Each number is 200 + 40 x the weight over its row's rms, rounded and kept within 0 to 999. Layers, rows and columns count from 0. The size before them is the row's rms in percent of the matrix's.

# down: layer 3 MLP down (transposed), 512x128, rms 0.133, rows 453-505, columns 64-127
# up: layer 3 MLP up, 512x128, rms 0.154, rows 454-505, columns 64-127
down453,093,146,173,243,229,135,190,216,162,215,164,288,263,118,223,148,214,191,217,170,153,231,190,150,195,164,205,182,180,100,242,174,151,184,211,147,209,221,227,212,233,158,167,145,174,129,242,111,219,182,108,171,231,279,232,233,219,199,255,201,183,197,164,160,293
up454,099,189,216,222,151,73,202,232,162,233,268,181,180,180,292,182,233,179,211,175,321,110,110,221,203,185,163,199,265,240,179,250,246,198,266,191,241,191,195,176,175,226,176,194,166,141,215,178,225,214,264,202,229,267,217,212,222,192,178,235,195,215,245,262,238
down454,076,173,288,135,226,242,241,258,169,142,141,203,194,249,198,205,192,259,197,232,195,210,200,163,151,170,199,240,211,159,188,248,252,192,219,235,164,203,210,228,203,130,226,282,118,185,188,210,121,189,234,129,216,196,181,126,197,291,226,112,241,168,195,199,152
up455,113,224,206,180,217,210,294,135,230,228,251,196,254,230,232,250,193,243,214,205,209,163,250,165,128,208,174,193,233,219,232,232,224,254,163,130,204,314,161,226,193,220,168,266,120,213,259,169,210,237,206,110,183,272,225,114,210,254,155,153,182,190,190,212,202
down455,091,182,221,227,146,184,231,202,134,168,170,209,274,169,144,257,178,144,192,273,230,173,261,249,122,175,252,182,150,183,206,163,214,185,279,218,153,121,217,297,194,194,246,196,199,154,164,218,206,201,198,158,202,289,222,262,227,194,95,234,246,235,203,225,156
up456,106,209,163,226,176,191,222,202,195,194,201,173,237,208,224,170,220,211,224,211,141,120,198,221,256,236,163,282,150,210,240,255,192,216,147,300,183,206,188,149,126,186,154,199,280,211,238,175,109,169,186,199,161,210,203,177,187,178,183,236,185,198,286,148,170
down456,076,151,160,140,217,219,209,185,178,193,170,127,201,181,223,214,212,153,184,206,200,291,201,159,167,236,162,186,226,144,115,236,149,156,331,179,250,191,241,242,136,193,229,208,212,274,166,199,184,239,163,231,177,221,143,167,208,219,248,229,209,150,199,167,279
up457,107,240,240,243,188,244,200,208,179,205,160,190,207,216,170,161,175,183,146,191,149,165,150,220,222,243,208,207,147,189,272,140,132,110,235,202,189,137,185,198,179,164,193,149,210,259,160,203,152,223,216,245,119,221,260,160,251,209,142,245,286,197,215,176,245
down457,099,266,219,247,207,270,255,166,258,202,139,167,154,265,244,117,219,248,187,245,222,176,195,211,215,157,177,183,213,163,236,201,215,156,201,176,121,216,145,149,210,206,199,218,191,145,211,252,170,166,171,295,142,181,206,189,247,142,92,184,207,174,179,135,175
up458,105,203,250,211,170,185,267,140,189,252,196,195,214,103,240,200,176,181,102,162,220,173,198,212,252,199,220,179,145,174,180,206,196,232,252,159,141,199,240,231,230,188,187,200,231,130,248,177,298,194,228,248,218,191,217,194,194,219,148,227,238,260,205,244,212
down458,079,228,187,122,169,141,162,265,198,302,202,176,221,98,259,178,179,117,238,202,146,220,189,166,189,148,212,198,193,137,271,204,225,219,277,180,193,159,173,239,118,158,167,137,161,272,211,146,224,184,221,224,171,146,195,139,244,212,189,187,208,234,142,149,199
up459,095,188,199,166,225,156,291,187,210,201,203,162,151,199,186,119,243,193,265,208,225,114,193,184,202,208,171,242,189,202,251,131,156,130,117,209,208,193,175,244,141,221,165,238,152,200,206,212,282,191,188,269,181,170,180,179,169,145,229,230,219,220,265,185,236
down459,081,216,183,273,145,136,196,210,160,171,242,294,180,232,206,192,178,193,186,185,213,196,239,257,125,202,229,249,155,153,193,191,198,176,181,202,201,211,187,201,215,147,228,216,156,107,214,150,179,151,93,195,197,188,198,258,98,216,200,237,176,196,170,201,254
up460,102,217,188,213,269,263,235,195,189,181,241,201,241,169,234,245,163,252,222,241,179,183,234,222,155,186,156,300,214,206,196,206,248,231,188,145,229,196,189,178,129,217,159,172,160,246,262,158,308,195,104,153,235,215,132,237,225,155,246,182,203,175,180,167,228
down460,109,218,171,215,208,183,229,189,194,229,196,215,164,196,232,172,157,252,212,184,249,247,222,225,324,255,207,173,189,193,209,238,160,222,190,72,204,249,214,218,203,178,130,244,221,224,185,187,227,163,175,221,223,233,243,168,195,202,246,247,48,146,195,176,168
up461,103,177,175,156,161,181,187,201,203,193,134,203,192,173,155,131,205,206,159,227,146,127,215,201,184,159,209,138,163,178,227,238,203,196,236,157,141,194,200,207,200,132,236,185,141,167,235,95,190,159,231,246,216,174,235,203,148,113,183,212,184,265,182,143,187
down461,095,224,217,200,157,184,176,165,205,137,279,231,190,237,251,197,198,203,237,267,153,237,192,226,170,190,211,164,143,167,157,177,180,237,228,201,179,256,240,157,162,207,173,215,228,211,216,178,113,150,207,210,152,192,196,195,283,187,186,218,193,230,129,145,156
up462,108,228,212,241,188,185,256,273,214,143,186,225,163,261,206,219,235,153,250,206,233,185,270,162,244,203,259,145,198,229,198,211,236,187,178,197,258,229,194,165,227,213,294,244,139,190,261,168,185,224,234,125,255,170,226,161,160,206,205,255,103,190,179,243,152
down462,096,265,133,184,194,145,168,206,227,218,246,206,211,176,223,210,120,156,163,266,174,216,232,228,209,255,162,235,186,157,204,153,208,184,197,229,146,230,178,287,215,237,177,207,199,207,177,156,163,142,183,193,248,140,277,240,195,195,165,225,201,191,188,191,207
up463,109,170,218,122,164,215,218,239,155,191,184,218,253,195,214,231,177,229,160,210,229,149,212,211,197,261,263,107,184,189,132,230,248,192,196,174,155,223,194,161,178,233,211,192,141,129,250,234,280,125,163,159,116,130,209,208,211,219,276,209,248,233,247,240,127
down463,085,105,199,205,144,195,196,237,208,190,279,195,229,211,236,203,291,218,220,162,243,149,178,177,232,183,187,248,219,230,265,257,166,245,192,156,197,278,149,165,193,186,171,180,205,209,249,187,218,278,165,267,282,186,210,220,180,130,173,252,207,222,218,154,195
up464,099,122,147,127,200,184,224,155,200,199,192,233,183,201,191,232,206,200,191,204,146,113,151,211,233,189,199,196,187,165,101,206,156,172,227,262,214,167,259,197,220,218,177,190,160,206,250,197,239,196,216,231,234,178,170,226,207,208,189,267,197,224,175,110,233
down464,086,144,244,227,198,205,161,171,247,159,277,206,173,221,217,281,227,182,270,240,204,178,240,207,212,210,265,154,147,210,119,244,186,147,266,285,180,153,248,159,194,168,183,274,209,186,183,145,255,183,216,173,239,211,187,157,196,157,142,91,194,214,160,256,235
up465,096,173,187,135,172,201,182,193,218,179,237,174,309,143,263,201,197,224,231,219,212,183,251,273,258,236,209,145,156,191,154,154,209,188,203,228,230,190,250,165,169,204,169,177,191,323,102,196,242,206,167,230,161,167,192,213,167,181,201,220,183,180,155,156,141
down465,088,218,113,169,171,164,144,107,248,231,163,186,227,232,234,199,153,221,220,259,202,165,267,137,216,225,289,256,178,260,243,204,240,197,200,195,182,187,221,153,201,190,236,210,240,178,186,196,183,169,152,232,205,205,170,213,294,191,178,156,181,161,199,187,274
up466,111,210,186,225,203,142,216,182,214,205,177,195,268,203,231,213,233,245,177,202,197,159,217,258,221,158,148,199,209,254,215,134,201,153,223,232,238,141,209,138,228,200,138,191,221,228,79,196,235,190,266,206,195,206,274,184,223,163,283,181,256,136,203,206,172
down466,091,164,164,168,178,118,216,162,213,139,221,221,168,206,200,116,180,199,155,187,230,209,184,193,257,219,257,199,208,172,193,260,199,251,268,236,148,300,250,197,94,209,152,127,201,211,221,243,181,187,196,187,102,136,201,220,165,215,236,118,241,114,160,175,246
up467,109,203,142,197,167,241,176,207,177,240,168,214,264,183,208,199,222,212,259,153,175,219,92,169,211,136,155,249,214,209,178,251,178,161,222,257,202,188,148,221,158,130,151,119,260,188,174,179,191,178,153,188,205,227,159,208,179,181,146,140,274,235,176,234,261
down467,095,187,178,176,213,190,237,228,242,179,235,231,178,139,245,203,205,193,185,188,145,172,168,188,182,138,263,153,264,118,229,281,209,185,227,193,125,256,166,220,146,185,154,133,207,245,187,253,222,164,214,252,163,182,129,208,228,132,231,192,147,197,189,182,238
up468,113,232,203,201,253,128,208,222,245,258,232,166,311,234,253,137,158,207,188,285,104,192,207,193,295,186,231,156,198,148,192,103,196,167,163,171,217,163,233,178,158,198,224,280,181,249,213,232,194,204,254,159,148,171,208,168,208,190,248,249,214,208,168,137,254
down468,102,152,208,185,185,224,178,251,96,147,174,188,232,191,194,172,199,222,178,210,222,274,280,211,214,254,135,284,184,174,246,173,144,138,241,157,247,183,152,151,249,185,141,171,179,152,240,216,181,210,169,242,170,308,158,156,246,225,277,177,219,218,137,217,183
up469,104,202,234,168,189,217,252,245,146,207,189,187,236,240,143,164,175,254,220,170,182,284,154,182,206,168,217,287,205,196,219,229,182,261,172,153,197,212,202,227,171,192,138,147,128,133,281,240,234,184,169,168,213,234,170,197,245,230,221,210,217,171,124,177,213
down469,108,176,291,161,249,250,205,236,243,193,254,219,177,237,188,235,200,106,276,216,247,221,113,154,199,220,226,215,130,183,183,241,149,232,236,254,241,246,262,209,215,172,239,215,148,206,207,201,127,153,179,174,150,218,230,140,253,194,203,227,202,244,216,254,218
up470,092,162,165,252,266,201,123,218,178,205,173,228,290,222,185,247,191,184,158,238,174,202,164,235,212,209,210,218,211,185,150,197,181,206,268,272,188,257,129,134,238,192,223,216,243,222,208,194,137,203,264,220,140,276,207,217,138,134,209,263,173,159,222,170,239
down470,096,199,185,204,89,185,199,169,223,179,134,184,208,122,266,192,171,240,215,199,186,219,248,228,270,191,176,143,215,202,269,215,191,159,172,277,275,117,178,266,250,224,198,191,237,164,127,160,249,250,203,185,217,252,253,194,197,135,231,214,195,234,150,207,145
up471,091,238,152,142,227,210,219,159,149,295,211,236,252,232,182,164,272,277,208,240,211,169,231,256,227,209,287,231,174,182,153,248,247,236,173,191,207,269,149,170,224,212,264,241,195,185,211,142,119,210,197,182,177,289,223,190,240,271,218,216,196,184,193,197,140
down471,097,151,184,207,232,99,169,191,168,174,183,109,117,246,223,226,155,173,199,220,154,219,187,154,171,239,206,173,111,247,232,235,200,224,208,249,172,218,292,224,254,225,179,240,180,268,268,204,274,137,239,240,175,195,230,227,170,206,149,232,214,201,173,279,261
up472,110,177,149,235,251,187,200,206,247,247,195,198,169,203,173,229,149,200,210,140,197,158,172,186,240,181,192,209,223,189,167,187,175,180,181,241,238,189,178,155,165,203,215,170,195,200,265,270,205,214,204,114,190,208,135,205,222,193,204,249,164,248,154,298,134
down472,120,120,187,207,291,241,186,195,192,135,293,245,212,177,199,241,196,209,200,217,167,215,210,160,245,270,202,260,195,206,186,151,204,123,233,190,251,240,190,162,191,200,163,225,176,229,188,142,227,197,247,218,241,161,166,213,173,188,154,241,79,260,160,240,247
up473,116,197,215,191,200,240,266,267,190,194,119,181,259,200,234,164,188,212,187,243,162,154,188,118,203,154,128,152,176,189,230,214,282,240,192,158,164,235,245,182,195,233,152,208,161,137,153,117,130,238,191,267,187,209,233,214,184,180,207,188,158,279,192,184,88
down473,100,172,265,199,213,213,263,198,232,185,231,192,142,237,161,173,230,164,208,233,187,145,170,138,237,255,249,245,268,232,193,224,206,255,225,167,203,208,227,239,157,167,203,172,180,203,147,158,166,201,196,164,213,161,174,123,173,204,198,293,155,225,280,273,252
up474,095,220,102,209,178,206,216,213,158,227,201,230,177,122,173,215,202,198,215,167,266,216,181,161,264,200,225,264,216,194,204,216,180,157,226,222,179,224,215,131,225,206,202,236,141,192,156,233,206,213,187,162,177,244,225,195,120,256,216,191,273,256,187,182,125
down474,089,148,228,211,249,166,118,173,228,160,212,209,291,106,231,177,180,203,257,118,202,128,159,247,164,200,263,174,205,208,193,171,217,215,135,67,219,173,175,228,163,212,202,171,169,237,193,150,236,215,173,184,165,292,285,233,206,160,279,121,156,200,198,221,176
up475,089,92,226,197,252,160,191,164,172,122,266,185,173,191,229,125,166,161,143,139,169,165,203,215,187,132,149,157,187,148,234,162,168,213,241,193,198,260,226,123,136,230,231,210,199,208,166,146,224,244,170,202,156,255,52,162,146,111,190,231,178,286,218,186,230
down475,115,202,157,218,226,191,192,226,240,200,192,242,277,176,222,267,111,241,262,212,190,219,207,190,166,172,190,168,159,286,238,220,269,196,116,150,240,198,225,176,236,131,171,242,189,193,210,172,304,239,236,163,219,213,191,203,206,97,147,211,184,192,273,241,145
up476,087,176,168,210,138,211,266,302,265,184,154,232,202,171,189,219,155,209,160,235,193,199,182,179,231,194,175,240,189,80,149,170,226,210,195,214,180,232,175,194,128,173,175,191,113,172,129,223,181,168,238,198,216,197,183,204,176,223,210,193,163,201,138,220,205
down476,084,193,171,178,120,259,103,231,233,198,247,213,185,62,241,186,243,166,220,194,186,151,190,197,231,176,176,94,197,180,196,219,203,179,227,181,219,183,157,242,197,134,199,261,181,208,224,148,185,246,121,163,239,200,128,228,167,281,173,190,194,156,169,142,231
up477,118,221,235,231,158,156,214,269,143,178,246,168,185,191,203,224,194,186,192,186,250,170,158,193,236,246,250,157,232,201,183,227,262,196,125,213,238,116,184,223,177,199,226,199,138,247,213,213,242,156,184,157,161,237,231,189,158,237,154,233,238,209,180,149,157
down477,122,219,237,212,201,151,193,294,171,215,206,202,251,188,206,250,237,138,204,183,253,201,177,198,217,131,228,204,204,273,264,213,251,240,237,215,184,217,162,148,237,157,216,280,185,240,211,206,151,297,242,200,161,193,232,184,186,189,237,260,190,282,185,284,189
up478,079,155,190,249,191,180,184,160,227,175,201,111,235,181,181,305,208,163,194,177,280,207,199,203,193,171,222,273,199,193,311,276,183,131,192,211,169,192,230,188,194,204,209,196,191,238,206,242,228,211,193,245,260,225,145,250,186,238,213,258,228,189,152,262,233
down478,079,163,200,205,229,189,222,188,136,203,180,212,150,166,144,153,165,220,184,213,150,220,270,182,192,196,115,130,162,243,177,215,211,227,174,186,160,133,234,202,224,229,176,241,218,246,161,196,226,202,225,207,147,209,202,183,227,196,186,186,191,317,198,141,144
up479,112,195,218,190,211,151,192,159,208,235,155,202,208,158,168,237,221,111,209,149,194,196,171,267,210,191,212,234,241,197,216,222,211,178,212,202,174,240,271,206,194,220,279,205,196,190,167,126,233,219,156,190,196,218,188,186,186,132,166,241,220,246,213,155,184
down479,117,148,217,266,168,182,210,185,170,258,230,173,197,198,221,277,199,165,256,169,229,187,187,208,199,195,166,143,140,174,139,188,182,173,201,208,216,163,260,134,188,125,255,244,186,183,211,127,239,217,185,154,277,185,247,257,153,202,199,110,269,153,225,213,236
up480,119,209,143,125,230,206,176,194,160,244,185,242,253,147,203,199,239,280,234,243,132,218,212,195,232,221,245,200,207,126,228,179,274,141,224,245,172,240,295,230,199,219,264,204,210,240,201,138,133,210,182,199,195,153,221,252,244,192,168,238,233,179,211,220,160
down480,112,167,203,183,207,142,220,158,194,235,250,226,150,210,218,129,193,218,144,183,121,188,185,165,152,228,216,201,229,116,207,207,230,228,160,176,239,186,142,191,280,226,180,235,173,187,184,228,233,277,294,247,182,157,183,176,172,166,205,247,197,256,181,201,159
up481,111,208,128,175,220,163,278,194,229,203,222,257,256,184,190,231,234,167,221,167,248,159,224,160,151,217,171,151,190,187,202,269,221,209,171,206,129,226,214,203,155,210,178,214,192,254,141,212,176,205,228,215,234,226,153,172,158,181,140,145,135,241,157,179,116
down481,120,193,169,134,212,194,155,246,169,161,233,187,245,213,193,178,223,245,165,209,94,158,248,148,166,230,120,162,174,206,215,167,232,212,154,148,208,160,166,176,257,209,218,270,117,241,196,240,157,263,201,163,260,215,132,217,203,218,299,128,161,137,216,174,158
up482,096,153,174,156,221,223,126,181,188,145,287,158,227,195,259,166,219,208,168,131,202,228,283,255,215,219,203,192,208,221,204,196,148,271,208,168,246,231,142,215,199,187,231,179,212,197,203,200,245,274,256,220,172,104,244,173,218,182,235,153,216,204,213,333,159
down482,090,129,198,174,251,153,200,199,207,181,198,228,278,223,228,154,190,184,157,241,198,194,138,134,185,197,265,223,238,208,209,214,171,210,193,196,202,255,204,241,195,207,199,159,185,117,130,161,194,250,122,133,159,211,235,136,119,163,183,179,186,178,262,166,245
up483,107,232,197,177,227,201,239,246,222,157,202,191,194,226,157,181,228,260,263,162,301,208,236,108,240,267,157,196,225,244,218,228,264,274,182,240,215,210,180,168,157,227,200,217,209,243,195,204,228,190,139,180,176,200,202,201,204,188,125,190,177,177,196,204,192
down483,097,133,262,214,216,164,200,211,222,188,201,177,289,226,166,196,177,198,209,91,221,232,217,248,176,173,235,145,193,182,137,254,307,236,259,188,241,136,234,197,210,165,204,162,216,213,233,190,183,210,236,244,174,189,139,182,182,147,198,238,204,154,177,177,180
up484,100,186,192,188,261,184,243,177,239,151,235,189,230,200,116,180,246,224,219,213,227,243,219,195,239,198,200,193,208,173,210,118,206,163,191,124,212,209,178,150,216,165,245,146,143,209,172,179,216,143,192,267,219,232,195,150,232,150,240,261,139,184,269,186,183
down484,092,202,179,222,227,215,227,223,288,237,232,97,191,218,217,216,143,153,229,158,148,236,266,176,163,168,270,183,214,218,182,156,281,204,225,192,232,241,151,209,176,205,242,205,209,164,139,191,241,231,136,203,217,221,238,165,180,159,212,258,156,196,173,193,209
up485,089,224,166,198,190,250,204,240,178,215,213,185,170,249,173,180,185,148,166,166,179,197,219,184,209,217,233,202,232,152,218,189,191,225,206,138,130,271,225,202,192,196,103,212,169,145,247,231,140,200,227,151,212,233,303,193,119,157,179,205,327,270,142,205,193
down485,093,158,200,228,198,194,200,204,198,245,173,178,150,161,122,236,136,205,174,137,291,206,140,189,217,215,204,165,258,215,168,210,152,173,240,238,186,219,214,295,184,235,237,252,168,160,186,268,200,138,207,192,158,208,187,259,216,262,179,185,149,193,250,202,205
up486,097,123,166,183,163,167,166,213,245,221,247,213,175,188,225,230,276,160,200,179,261,198,199,209,229,261,302,242,173,212,145,160,154,221,170,183,109,236,184,163,195,206,285,256,185,152,236,195,80,189,196,229,118,183,134,219,241,205,134,191,271,182,188,239,151
down486,101,141,188,168,199,170,213,161,256,140,118,177,242,196,228,159,137,192,218,184,191,234,152,163,198,196,238,223,110,184,218,197,154,226,233,140,204,192,225,234,179,187,164,89,247,189,203,133,230,243,151,207,155,196,196,211,218,246,240,194,127,195,269,180,319
up487,097,214,134,129,158,247,195,189,146,275,191,141,201,181,216,170,246,203,255,224,215,232,297,239,231,216,136,279,226,248,154,182,255,233,217,230,267,193,212,220,151,169,201,223,223,211,236,190,130,186,231,208,219,160,203,143,176,224,298,126,222,185,182,121,126
down487,116,250,137,235,198,124,172,217,223,263,153,197,243,210,185,203,251,248,155,270,145,196,216,224,173,277,203,262,220,182,274,180,244,193,212,159,170,177,89,271,159,213,189,257,173,185,198,274,243,181,199,210,208,273,223,203,255,198,145,211,239,300,223,169,188
up488,094,243,172,223,187,170,226,194,228,195,243,191,294,210,200,176,206,157,129,289,195,170,223,191,236,134,200,217,202,197,225,203,175,120,185,135,218,189,221,150,220,189,222,153,184,147,293,159,157,208,262,148,224,187,273,224,249,258,209,149,235,246,213,167,303
down488,101,211,261,228,180,184,180,202,189,183,189,148,179,163,184,192,293,187,233,191,200,208,198,192,157,179,222,176,125,235,222,163,232,168,170,213,174,168,117,243,232,251,158,286,254,236,151,235,197,212,225,200,246,206,267,230,184,235,100,162,158,245,207,329,231
up489,098,179,239,198,136,212,195,198,243,153,151,196,213,193,167,184,189,210,186,214,216,260,183,131,202,170,182,255,140,159,256,136,207,178,183,213,207,155,202,170,175,171,77,144,211,144,173,267,204,222,196,230,185,188,234,158,252,230,256,217,188,216,132,243,198
down489,101,210,209,251,235,248,209,208,232,292,220,234,204,240,186,177,200,222,160,271,164,224,191,274,247,188,192,211,258,167,198,274,198,236,216,203,187,266,245,236,166,234,138,194,253,164,184,186,123,131,153,141,203,237,205,202,166,169,166,199,185,130,231,219,220
up490,096,244,158,262,115,143,184,135,257,186,273,185,198,200,214,187,215,233,159,274,260,218,236,239,132,213,225,236,196,155,231,214,176,200,251,222,199,163,116,113,219,159,235,182,221,208,230,186,180,199,145,232,214,203,179,165,180,143,157,231,283,213,198,189,123
down490,098,197,126,231,182,184,159,122,172,194,204,201,202,256,208,269,201,204,161,195,161,161,173,236,168,283,272,199,294,152,161,226,223,108,245,124,163,242,224,175,131,222,251,174,124,188,155,198,225,198,236,194,123,162,194,172,169,163,186,234,252,201,252,250,191
up491,094,218,250,122,137,255,223,201,297,260,222,215,238,220,222,154,199,163,216,182,191,284,178,157,293,247,222,172,208,154,258,232,191,133,235,223,227,211,200,210,87,175,159,205,181,193,238,198,196,143,213,209,105,221,225,239,199,179,149,153,264,160,151,213,232
down491,088,251,173,144,254,170,193,218,185,179,211,163,125,170,236,176,275,199,245,249,123,140,250,211,215,113,156,164,169,237,169,152,237,249,186,251,199,187,262,133,238,249,168,230,202,237,91,283,243,259,169,146,172,199,242,194,246,240,217,209,216,222,268,232,169
up492,102,170,199,177,184,214,214,195,265,164,166,140,197,189,188,210,225,297,242,281,256,140,251,240,194,211,237,205,151,220,215,252,246,222,83,279,182,209,245,248,178,186,215,166,190,210,127,184,215,226,200,223,232,210,172,225,198,144,147,271,182,250,180,297,124
down492,105,286,207,163,207,161,197,218,116,172,168,212,223,230,223,196,174,239,186,211,201,204,149,163,223,162,172,124,225,204,143,184,203,207,199,283,190,194,199,255,277,193,231,252,175,122,201,209,234,218,206,140,164,171,217,200,165,245,150,169,161,177,157,242,185
up493,097,202,197,238,188,151,198,191,198,248,98,151,212,171,186,170,218,207,172,180,119,189,153,208,225,251,223,216,248,211,252,180,264,152,212,252,192,113,213,193,241,218,125,258,231,220,259,234,213,202,166,201,173,174,93,198,162,177,178,246,232,227,246,181,155
down493,089,227,208,144,222,213,225,139,254,152,190,157,293,194,186,213,205,257,208,191,165,165,182,207,219,207,208,158,262,198,216,158,119,52,155,179,225,236,188,197,255,176,248,250,229,214,181,183,176,183,237,253,282,234,182,215,198,271,137,126,241,188,174,94,254
up494,110,211,232,197,186,142,231,124,221,168,273,232,256,198,256,196,206,204,217,151,273,166,222,188,238,247,166,187,202,195,241,201,185,170,194,246,243,173,193,151,263,235,87,213,235,219,213,211,227,187,230,170,245,135,210,142,240,173,187,184,272,213,237,196,256
down494,099,214,233,183,168,172,208,178,212,185,151,143,180,160,251,124,300,206,188,107,159,213,214,233,209,231,240,206,206,192,202,202,185,185,183,188,184,175,147,173,219,210,214,239,146,224,179,190,216,246,197,199,211,189,193,205,225,231,208,235,190,168,207,204,257
up495,096,192,190,159,177,192,195,249,178,294,204,143,191,260,162,159,155,223,201,215,251,193,146,273,217,189,195,197,192,176,209,236,104,223,171,166,281,151,203,181,212,206,204,177,176,289,252,174,209,269,203,188,256,228,204,182,184,180,218,255,194,220,192,207,202
down495,094,120,188,227,228,165,137,183,202,121,200,152,220,199,178,177,195,172,197,230,185,215,186,167,140,254,255,247,216,205,267,171,231,193,168,206,155,284,206,197,250,206,242,172,204,149,226,191,165,206,194,258,213,175,178,285,119,163,126,214,186,199,193,232,201
up496,091,235,220,224,174,249,144,207,193,192,182,243,270,182,143,173,200,205,152,239,264,168,176,247,145,196,268,209,224,219,168,111,183,171,190,239,183,244,151,201,192,173,168,228,162,241,173,161,216,232,254,230,241,216,269,198,210,176,228,217,262,195,242,215,179
down496,093,198,182,230,215,251,197,220,203,242,197,156,215,239,218,204,241,229,255,110,217,177,184,173,163,195,167,151,202,233,231,186,187,260,231,185,214,192,179,178,273,184,169,236,228,232,216,258,214,197,250,168,144,232,326,265,226,260,279,177,221,139,172,183,176
up497,099,226,251,220,206,211,171,206,249,207,143,118,248,206,170,258,221,190,187,206,206,216,270,237,220,236,219,206,186,199,163,188,188,219,169,203,178,220,267,180,160,244,191,217,190,256,204,216,251,158,125,190,172,234,196,171,170,145,208,182,186,225,131,281,22
down497,089,195,220,197,217,195,203,124,245,273,186,225,177,161,173,273,124,208,135,265,219,216,211,279,216,198,224,237,250,147,175,188,203,238,192,243,179,234,195,233,203,176,135,158,259,222,207,206,182,196,208,243,189,219,194,224,246,222,206,229,212,200,145,269,175
up498,103,147,219,165,167,236,193,175,206,199,236,270,185,130,168,177,274,206,164,215,225,209,243,174,153,193,177,194,145,217,162,231,218,129,160,214,180,199,232,263,196,187,161,132,216,148,207,228,260,188,147,234,200,149,199,193,194,154,212,193,228,203,170,225,112
down498,095,225,207,241,222,183,156,171,169,270,227,238,210,266,203,149,198,144,161,204,178,117,176,166,205,150,176,170,200,213,205,201,242,186,201,232,263,129,173,205,234,172,249,216,200,176,155,159,119,229,221,208,267,192,143,221,136,228,180,207,180,121,188,250,186
up499,076,223,251,201,125,216,187,201,277,193,207,173,197,127,188,209,230,122,141,148,163,218,216,167,224,238,184,229,239,134,180,158,202,187,211,238,246,158,154,305,127,165,198,219,194,226,180,168,204,185,197,179,129,217,227,179,150,232,187,156,170,264,156,129,223
down499,094,242,186,181,187,193,232,218,184,155,196,197,179,237,168,223,218,268,223,265,298,165,264,218,199,194,170,230,198,263,179,219,152,198,209,198,220,243,261,117,260,202,240,213,229,244,137,275,241,231,271,193,238,209,128,197,142,193,166,289,171,155,197,203,240
up500,111,143,225,178,194,217,197,179,175,187,221,208,198,166,259,186,261,225,174,217,243,170,206,259,252,284,150,233,226,148,187,221,193,177,264,259,235,238,220,207,146,157,173,38,181,202,209,280,180,149,180,157,169,177,181,182,215,171,192,209,250,193,187,193,136
down500,114,234,250,160,232,154,277,201,195,130,208,184,112,169,222,217,198,224,153,256,187,223,184,141,181,186,100,221,262,206,180,158,200,210,223,203,145,212,242,172,217,133,192,145,179,191,89,273,243,176,217,233,205,223,229,265,252,206,181,191,243,188,181,301,269
up501,106,223,174,260,143,193,170,182,172,188,198,193,172,201,182,111,225,149,133,273,203,213,221,235,237,237,231,230,207,161,250,166,185,174,110,269,138,168,201,161,201,221,198,199,285,261,172,127,196,207,307,262,196,187,201,224,181,214,127,210,210,211,189,247,149
down501,092,176,205,128,144,161,184,198,183,139,163,192,191,235,258,201,166,148,124,244,192,205,259,163,223,268,183,150,240,151,224,257,150,245,223,183,203,193,269,273,163,216,99,162,163,217,123,211,189,208,151,246,258,177,224,222,209,200,218,127,156,245,223,203,205
up502,102,200,115,161,220,159,256,208,233,208,153,249,275,188,181,219,192,202,181,149,196,168,138,230,212,119,143,170,208,171,201,211,180,257,199,224,194,268,204,129,242,158,272,170,262,191,227,231,189,259,178,132,135,291,205,171,173,162,191,233,163,206,159,196,156
down502,082,221,256,219,181,183,252,236,189,178,217,216,162,176,270,130,175,149,190,143,247,114,207,208,176,206,220,213,206,200,250,224,209,126,207,178,176,186,208,272,186,234,178,184,98,226,150,113,200,187,169,249,212,218,244,139,211,131,162,179,139,223,203,152,172
up503,105,171,245,209,191,255,191,235,151,152,185,176,221,242,193,133,196,242,203,270,220,255,164,205,240,218,121,139,193,236,238,85,204,188,129,198,250,108,174,220,265,193,166,146,241,212,149,141,221,235,180,192,189,204,220,188,113,167,180,287,185,190,103,278,173
down503,093,294,190,203,201,264,196,275,183,153,145,234,174,243,197,222,168,192,126,215,116,184,190,230,228,191,222,203,237,167,205,217,214,246,145,228,212,123,217,186,139,179,176,198,175,188,227,187,204,147,219,248,137,177,191,186,257,158,200,172,158,226,286,213,214
up504,096,195,174,153,165,210,223,222,257,165,182,183,167,219,173,243,234,249,282,196,282,222,239,213,197,189,189,214,145,210,226,177,216,204,220,186,291,175,227,162,154,194,141,176,199,166,184,158,227,207,242,204,171,196,185,190,146,155,241,218,150,315,185,298,196
down504,101,198,168,190,195,158,239,254,225,258,183,264,271,222,189,154,215,153,166,160,234,203,243,244,213,204,190,190,148,221,206,228,206,166,199,258,152,159,243,206,236,142,269,198,224,225,175,222,273,266,103,159,222,237,224,233,184,126,186,192,162,213,121,172,243
up505,107,159,217,173,189,213,177,215,152,222,219,205,159,201,210,259,263,160,203,175,194,183,200,149,198,142,223,192,251,203,187,141,216,196,179,178,207,249,243,208,147,141,185,257,224,220,274,212,202,278,206,257,162,77,141,208,216,216,194,270,221,134,270,154,227
down505,098,163,174,184,180,178,179,246,194,221,283,201,203,203,213,197,169,150,211,223,245,183,140,214,152,186,246,171,296,188,146,208,259,184,227,203,233,181,185,253,172,158,177,214,201,231,172,242,198,205,200,253,172,179,191,192,196,199,111,183,158,176,241,163,236